From a checkpoint of a small transformer trained on Wikipedia.
Size: 13 layers, width 64, 4 heads of 32, vocabulary 4096, 1.38M parameters.
Architecture: LayerNorm before each block, rotary positions, no biases in attention or MLP, untied embeddings.
Training: a variant of SOAP for these matrices, 126M tokens, 3852 steps.
Each number is 128 + 24 x the weight over its row's rms, rounded and kept within 0 to 255. Layers, rows and columns count from 0. Numbers have three digits each. The size before them is the row's rms in percent of the matrix's.

# q: layer 6 attention query, 128x64, rms 0.0806, rows 111-127, columns 0-63
# k: layer 6 attention key, 128x64, rms 0.0806, rows 111-127, columns 0-63
# v: layer 6 attention value, 128x64, rms 0.0572, rows 96-125, columns 0-63
# o: layer 6 attention output (transposed), 128x64, rms 0.0912, rows 96-124, columns 0-63
q111 137:113145123128119137145125170139143122130166143106189168119147118081109108119157142102139148112134099150129088167152119128154111157153135135117107098130160148106127174151073115131088116111144097
k111 120:099073134089144078150157144136116139145113149129110149162122162127133119154154127122127114107085133139154158103177097134136112120144097117115114115152182152137108142116124167154077106116134102
q112 149:134109138142120105118148142124118139153093127073114155136135138142109148140138140110170098143087148132158144154141094170152162118111104153163081160107105139137149155089121143092140106109096171
k112 142:151103138117167144074134132142118140162111111116157120122119133113084141117169103112133124095114117134129111158147102171096121150114149135141111151107088063156132160122122148160120081142166135
q113 125:147119172140074128111183108137107143140145129180167125148075121139149110145142133137144178130141137152075104120130135166134125126125154152134124140108126120116074140149124136113120112087098143
k113 129:192110110109151121177137188134119094126121121134138125150108120095106142148125105116111151133165144147116128167143114095104138121054116140089151122124134113103109101115106145162120143110130106
q114 125:153125110130130105122106162147128115125109174120183147145152160123116134117142169183096107084079087092106157155138140141127094107133144116132128147123110129146117136160138145088107131103117090
k114 127:135108118110138132116108103143162165155120131118157117133107098134123105122115136140157093119091112107079127146099091122135161119081081120117160138163142161147135088133069170126136115152146156
q115 136:147097157160130137173114135136101122114146153121099125069139130094151083107149149160123152119139139133130094107123145104133131129122134120170156119166119102133120139139039112148140147107142145
k115 130:149126107123139115160131103131141092126112097135100116062127150120126094107127141117123126128107111147093166146175083130110111100146101107167117123118175119154098132152102089125152107090095147
q116 127:107151118139134129130089156079104164172123115118143132100130151107174100121102140115113121141137129126100080113118138134158083081104149097105137144119126138116116187138128115145166107155091149
k116 124:140092138165090132125084093126113113140116124109110163160117129107132064158124128143111136140133146143084140100109090113140119092073105154131122115147115102110108181120101097118134103106130119
q117 121:104163159111144151156136163099082089108110099144107124115127115117104120160155063143156133116083125129134147156131125130166142114117139112128106102172110093151127178092104129134140148125127142
k117 127:153163137112146108139153118119085124100124133132144161161094136149130131073087118068130128122109114123122133134116160096123090122106152147154113112132117101114094151151116125078112087170135162
q118 119:100104115115146098205113143097116138161140118153135125130090159120135170090136099137128100108131100141124124151078131111143123078125150098143098112103141116117159133139119168156155139129137160
k118 127:132116147194160107138116113126139106175127111136146130128181155125106127151150190118112143140086106105131151135113135130142102140102132117167141105134145093090143090134131094168161109112138135
q119 144:134149132138145114114153139096167119113190148129101121113134090120083159106080157114155144150134162089079163091143137148137121141108110144131133140153127113138119127161119095173114122139157149
k119 142:159146102119143130148134161131159187115153107122091115145150100183125168123127152129092124148133178104125108103184132115140135077136128145152127136166134140109125172119129093135116125126153133
q120 141:144145088107123144109099140133146079188147132124099156114096150126132119104080061147119121149094126160108146113126094107143145167122100140147114115146124123094162124129127137127090113121127094
k120 128:119122158116130134133095123128096114143117146116115195106129143116132150098144092092084131114100133158117131125167133130124150123165158089126185125113105192130143110121130113135092138097166142
q121 134:097141124107079155139134088103088137146154136134108107136078161130090162126144156158128155123159130128146146132148166159116116118090123137137128128135174147145155123081112085130117171151130108
k121 136:138119146187114136119136116154097132153152143157083089102104116153103107155113099116121095098099131170141135131157146141149139105093171129125117153135175116112134073127130104127084129141129109
q122 132:199150071171142125123145080128152131142114163122135134106087142102175122159149100132122122117117162111170164117148123129158129149158125136097117136115118121136096122115099158152138125150138110
k122 136:136130123178122085106126133133110129151100144092129142116087083140114118085118104133121114105168131123161136140134057132115118140174131091099147090117122097119109126135125131082114150095101139
q123 121:113123095149091111116102115132113166109137140086123144121153122128069138126194061101096157130152114131102160109140132110159139139136087115108141099113147131146122131127102142146169117135123110
k123 128:118139101131136070105163112151162145098118160140172121115142137111078091132151124106141150157118128123143128121158135168187165126146134133163167142131120094112122157137154162133143150141161119
q124 113:148113127103092150127114162139093113123170113126095109153129092144118084113097135159157098138098139148137141140110118151122138152114168131137111133104115179078129104146132085132127168185125135
k124 118:096132154130148104098126166126097146151108095153112167097092116146181108119110118161125114150150134138081145123104137144111146130138179138155112139145112179141117128097112090123095127151123089
q125 124:094144145133162109108089125086118155182150092082138116141148152119124162130104117148127135112130104162094146139148118136084093110093122163121153103086127111086090131130150131138120129133123159
k125 123:062139102145110129147096120102126112141113125152157157126158095109088105150148154161081145115119105139134163144164112168130132072126144162122145138143102126110098140116154115137121116146164103
q126 110:150069125098098157084126097160154095111147123121133137116116120160122142180092167096139114112137125163146108161143155113145135115121131094119167104133119149165155098147130104138106105116109153
k126 108:117110165091123104116136147111129118124136157096149095121111107105145116140144140145108148098146127169114106141140148153151098114089106044138103144146141134143162103106152094138114144107109179
q127 142:104132154118139133113145126121093139174085123123128126101123119141164120074147131130117153089113143142125125167105121144150172129089110143074144163134159123144073117144154136166092152131138102
k127 130:156141134151122118121068109104135107133132131157156114144130128183135083086137125137145143161091121131136094161091125132137140082104153141060137142121144142124103156101128129133122173137100127
v96 087:107160133154100125178122128150153083113146149112131114105094119195085129145149122142110168130166109128160125125170115107107129172123109160131125183115146152125114130141145148152148109116118141
o96 091:118076106097141131110121124159137133113157096091115127124099122082132070170129149074128138133119125140095162123158157095111125122106149099121109137150101116167116138123136123120163162147147166
v97 095:156101128151086177137134155160158163111157096109131119127148187141113143172123161143135155134094125105090155123131179137160168093108133166126156111140124128152140109114118126150124134125132136
o97 103:107147134125146118157128147120147083094098152123123127143129103107154109111081083139165110088144173126182121118130149136137140093150105158085108112138153148087114132145147156093139168126131119
v98 091:108145127116149144134124134128108143151179128158104128079155092090114132167187112132109085135135097120113067171104098117125118171153105157135140152129117106132138124127137127096097137133124109
o98 109:127099127148118094130112170097146127139128148151100122113145146100114125170103153122149135113184152083141146128150171147144150117157148083187119120135141126141128149122141094141095137161089157
v99 106:133174193141149156144138136109073125147142156105124107147118150153148151163134138076140135176134130102150125085106154134145145099120107157163109145145153148111119156117109146100128158135128126
o99 098:111103145131104083121132102175136119128107128149133128169090151115162157156109121107127113121146150179143160131144124123115125160162142146108135146087110161122099155143068112132102102168114099
v100 096:126114139111085131106146072139131140096130095103113155156124114117165148090157139144146142153156125104152128108125106125100132117097085161150171090153127160104123147079140080115112109114123124
o100 084:172132124124091141161141156132126135124144089147161098110083124111085143156167128100150097126096122152138155082138129102152129155078159123112108118119168165126138141160164123112147126113106136
v101 122:104122194116146127121125051152163100127137138150114113090134149159146166170152111125141140120150131100118108146130120115145134113142146094131105121147139105127119133137118125172142111105193105
o101 107:123111089125134114078131120107122155107132131119140145081146154128164117116153118156105127156124127126123162094127119195138147126108129113106111167102128091178126166126126129104129182092146159
v102 104:151149103141064126128139109108126137149115127164144151130110113127138156139142168105122188121111111156126065080131144099136087147145127111129124122134121112158158152129103125160146138102170160
o102 099:144136118117102117123124128113166116154115114122163117126143115149092086130115123127144117112114107131144149079115112163134110095121171100083178147177119128124135145166156120139171166152166090
v103 111:169107159129147111110190098181108164093125111153156159117141110131108131137111116148115138120123113084110111139152110146150096125121166163129118155133157115166142110111078159123113113147129151
o103 106:107138082124153148127102142150156116140117165093164143101163141119177106130132138131111151140179103113108087131118113091119113116122087100117113096142107135102103131146172085089104134138120109
v104 098:139093129134162152073134162152129124147137152170126131100158108145106141141090145120125147137123114123191130154147124118159149151119126159171093147147106136137138121150131156138150124080115070
o104 093:138161137132135136148054149141129170086112122134158137119125103103155144133148122134142149139106149129134148134134163109135100135152162056101142111145094121127090128119146129125136127127056131
v105 112:152149143100143160133152114081134119143132082145124122113140136117163141134086118125141069162088106098114116115179114131097133141133123133125124108157103131098111152082111133170140167090149116
o105 102:137191118125127118102080097117127117102096142115162149156170151161109163147151132140150100101147138170156175126165124136111148137162114152146074134148124139147134144141137148094134130140124123
v106 104:143093142151120148138142147163113132146115101151138144130144123106201160159115080083108125153120093136118149134142102162143174130125080139145141159148174141152121141104114132138100107122131151
o106 109:138154164118154139139123140092118145111130134103150088149141141144137167154125106096118147127192156127117161121171161143171114114129079124131139127113116141119170108093113106127136164169114088
v107 102:128156130105127075127095139166105078094121086090084107123114139106163115109114132126131144113110129069169146126165147115124095125115125141107149101120108115124149163121087138139117125149095131
o107 097:119154092097162155102171119127122121121148134127145123109122135119118132150169158185109094106164148138132103164124117098121186091139140155107104120119087116122131103149134090112130085138097144
v108 093:117095158156140106110146090144166125182147118127131078107139124092094135128158107095120097102151098104152122158143113140131128103123111152110138134124127166111110121119108081099159092129137176
o108 106:155123134143102086113137125108085104096160113153153113140121137102161137122095094097096139132147137090128124113112125097105145093104086110171092149168133108173143132134143134116122160136128179
v109 097:156158130131163109170134120079144108117093163127111160126096139119140088181089160130167133128146084144170148115146142142169132119136148105160141149103147120128128120098105116127096105113120146
o109 101:125110125176144110117137084115118124152150144120122134174141113131138130179122126109074147141061162165159102119101128121123110111099142125088104103143102106165104119126134130136087150159120131
v110 095:124117089145087123121124173147128104129144130151120142123142101114133087141134134086136163122114059129145149100173136149154114113120121124124138133166175082132103126127135076178111127143111141
o110 096:140118105097150103122133075133142136124104115130102114143123083110132091160103118159111144150143125103153133153133174101160139112121101128116140119124110093165183073159128092147146087130141119
v111 107:121130147128159138143094124128192155112110146128127086144119140108131103148157168134158139114131119125158150106132137148118146174122112155140100149116163127132099145157152131129092139051092161
o111 105:139140102140150147175116109094100159113153114123131136150071128113131155133139064101132105173088135153161127138108142130096121124117109134110141120179108113135109144110151072135126144142119164
v112 098:151101098126166109115099116121136089101131148160116119108118156104080135128141128087155128166144158100104140092139125159165118131138165145130169128106102147160159087144128117150152177143126117
o112 095:127164118177141171098125135145159110120145147173123142118095089145134124162165131166120142133151104133146115174150108115122169125137154111124135145187152092131128157131101166145102127137103117
v113 094:190126116109148125104142110109133133125109146104126121147123113137161159132141092115113132134128097083113138104156117133143108136089128129070132142091147161153105099099129097159151086154157176
o113 080:118119098128141125152133107126121102103175103139136122113117160137176143169145112155080104120121095146091106149143140108100102079144102116146149114130137144156201114121125121129146166143152147
v114 089:119101140132087166173110134088144137129165125153122157112123103100129125091115126118136157133114153108122137106098103117148086121152191157107114178115161108168142134114090106111114127129155143
o114 095:128157175113109124138130112165137150136120164121149116150119105139116121133165122088155105091157101089147160111137127111113106121123143122117174129117132116100169191154141119114055122128137132
v115 102:129100116104098122089140130153101099118112121135120108117141111135118084134146104092126109081109108094153115128127143114097091103148104091121172092120138107121127173161085082091128108136153112
o115 100:099095133079120143129138099107096134164123106144127131168112123126120109130101126187102104174165138109085116142092126115134114101084144123125137152116150113130155096163135092165148152145116147
v116 081:107120108131109114148107125122129106137120083126126115128128152147144121144102104122144195117106123140196109130150109167082106093078128136138148133157126110111146099124106140193157110121135107
o116 089:161142115144146165142114153163116090097105112121151122110125088142094096120109130092113098180109162133106168112131118131161129105110116111115112096122087105159119115192109125150149124121152139
v117 095:134115130097123093111141135099094087119096121139130122114112116100140131088082138144134219132112112135139096126110153120115151103158108142121142123161143113146078125114122140090139077136123116
o117 090:114143112136119106128159135147098125131135122130109080142117153134125118069155141132130133146165137101154148126117058106172065134151124142116141092106097121124120108133147148113143090180110123
v118 090:108171118131118126109091131124147140108180124132073108113147120115125131149135082117178146178093146103136116130142128123076135130161168098120155135098148123097114126111087153097141109139130141
o118 100:100132112134127145080158140139101128099100129132155128125087102117114099078168122115128072108164106111130133146153110149117114100131136144147168092109155136167132165098127105120146117088091137
v119 095:162125137126154126112117064122101163113135105129144147159087113117169102130095142123139109169160111120116107106119149081129133102086106126112129153120078122132117107130110106067117140161113130
o119 102:100092147123109142131148121146170106113149137117165146121104150105120138116124121098080110135144117155187127143133111123123082146120154105147064118142147122108110089134131114127111158112107063
v120 093:138096138142081122132117072147109154080118135102113151120102126123151179130159109106140132118114071150165118165093125119117113116125137121132114154136174144110113077161147163134141118131150136
o120 088:129150126125102126165107155149189160119136155148131140118113094108116137113148154160130097145153153131110140101137172151140111125101088124131128089101121123187146151077173116125116147122103112
v121 097:147127124125148139143094112183180150162148170109132151131157141143133179121116115120145153168158130132166144141110152149141096149125124128105162120105132093141152084067121108145117138137145121
o121 095:106100140123153129139157125122127148095141150127131112071121048130152139165144155151093103129091088130123089119138113139118164094135138122119142088120161128161120150165153148123146143142107146
v122 097:147171138104175146116156127151117083147144108172121165097163158133144145134110152114135186108136153124094124136127155157142131134161124100144154133093140149132109143073157147112137113120114098
o122 092:140114143164140076057159120099109138123100121087149093127126168140151151097177128139090154125108143119111116150155116160145147108122174132094141115122119136095140129120116146142138108158147143
v123 093:141130112149133168129138133123119141152125142090086083141131138111137074147122091101101131095069166174130111130089130094121145112131109108125157111146099095113148082121127173145138121119119130
o123 099:089135138127133114139102169089103128113128108145131132172126087125076081118096128164164099123116134124099122125160115185101122077154121134135127130101160131144111108115105083116097138126130129
v124 110:119136137127078101078154118126120124148097137123145091115093128146136128094095184119143110068128118117127127142129105150088123151124105120110150157134148091077149098153105116096098134105115118
o124 106:104124117137146125141122119149110126116115109147111130141143132107119092097138131119076139126077153119076142091081141100131109135129099134141088143140110160091153175146135102134146102182090158
v125 101:090164120156140097143126082132095114127129128153091136141104090169120144143080125132152154145125110138119088091118107081109128101161131126152158132162161132184147129147128094127097126129132125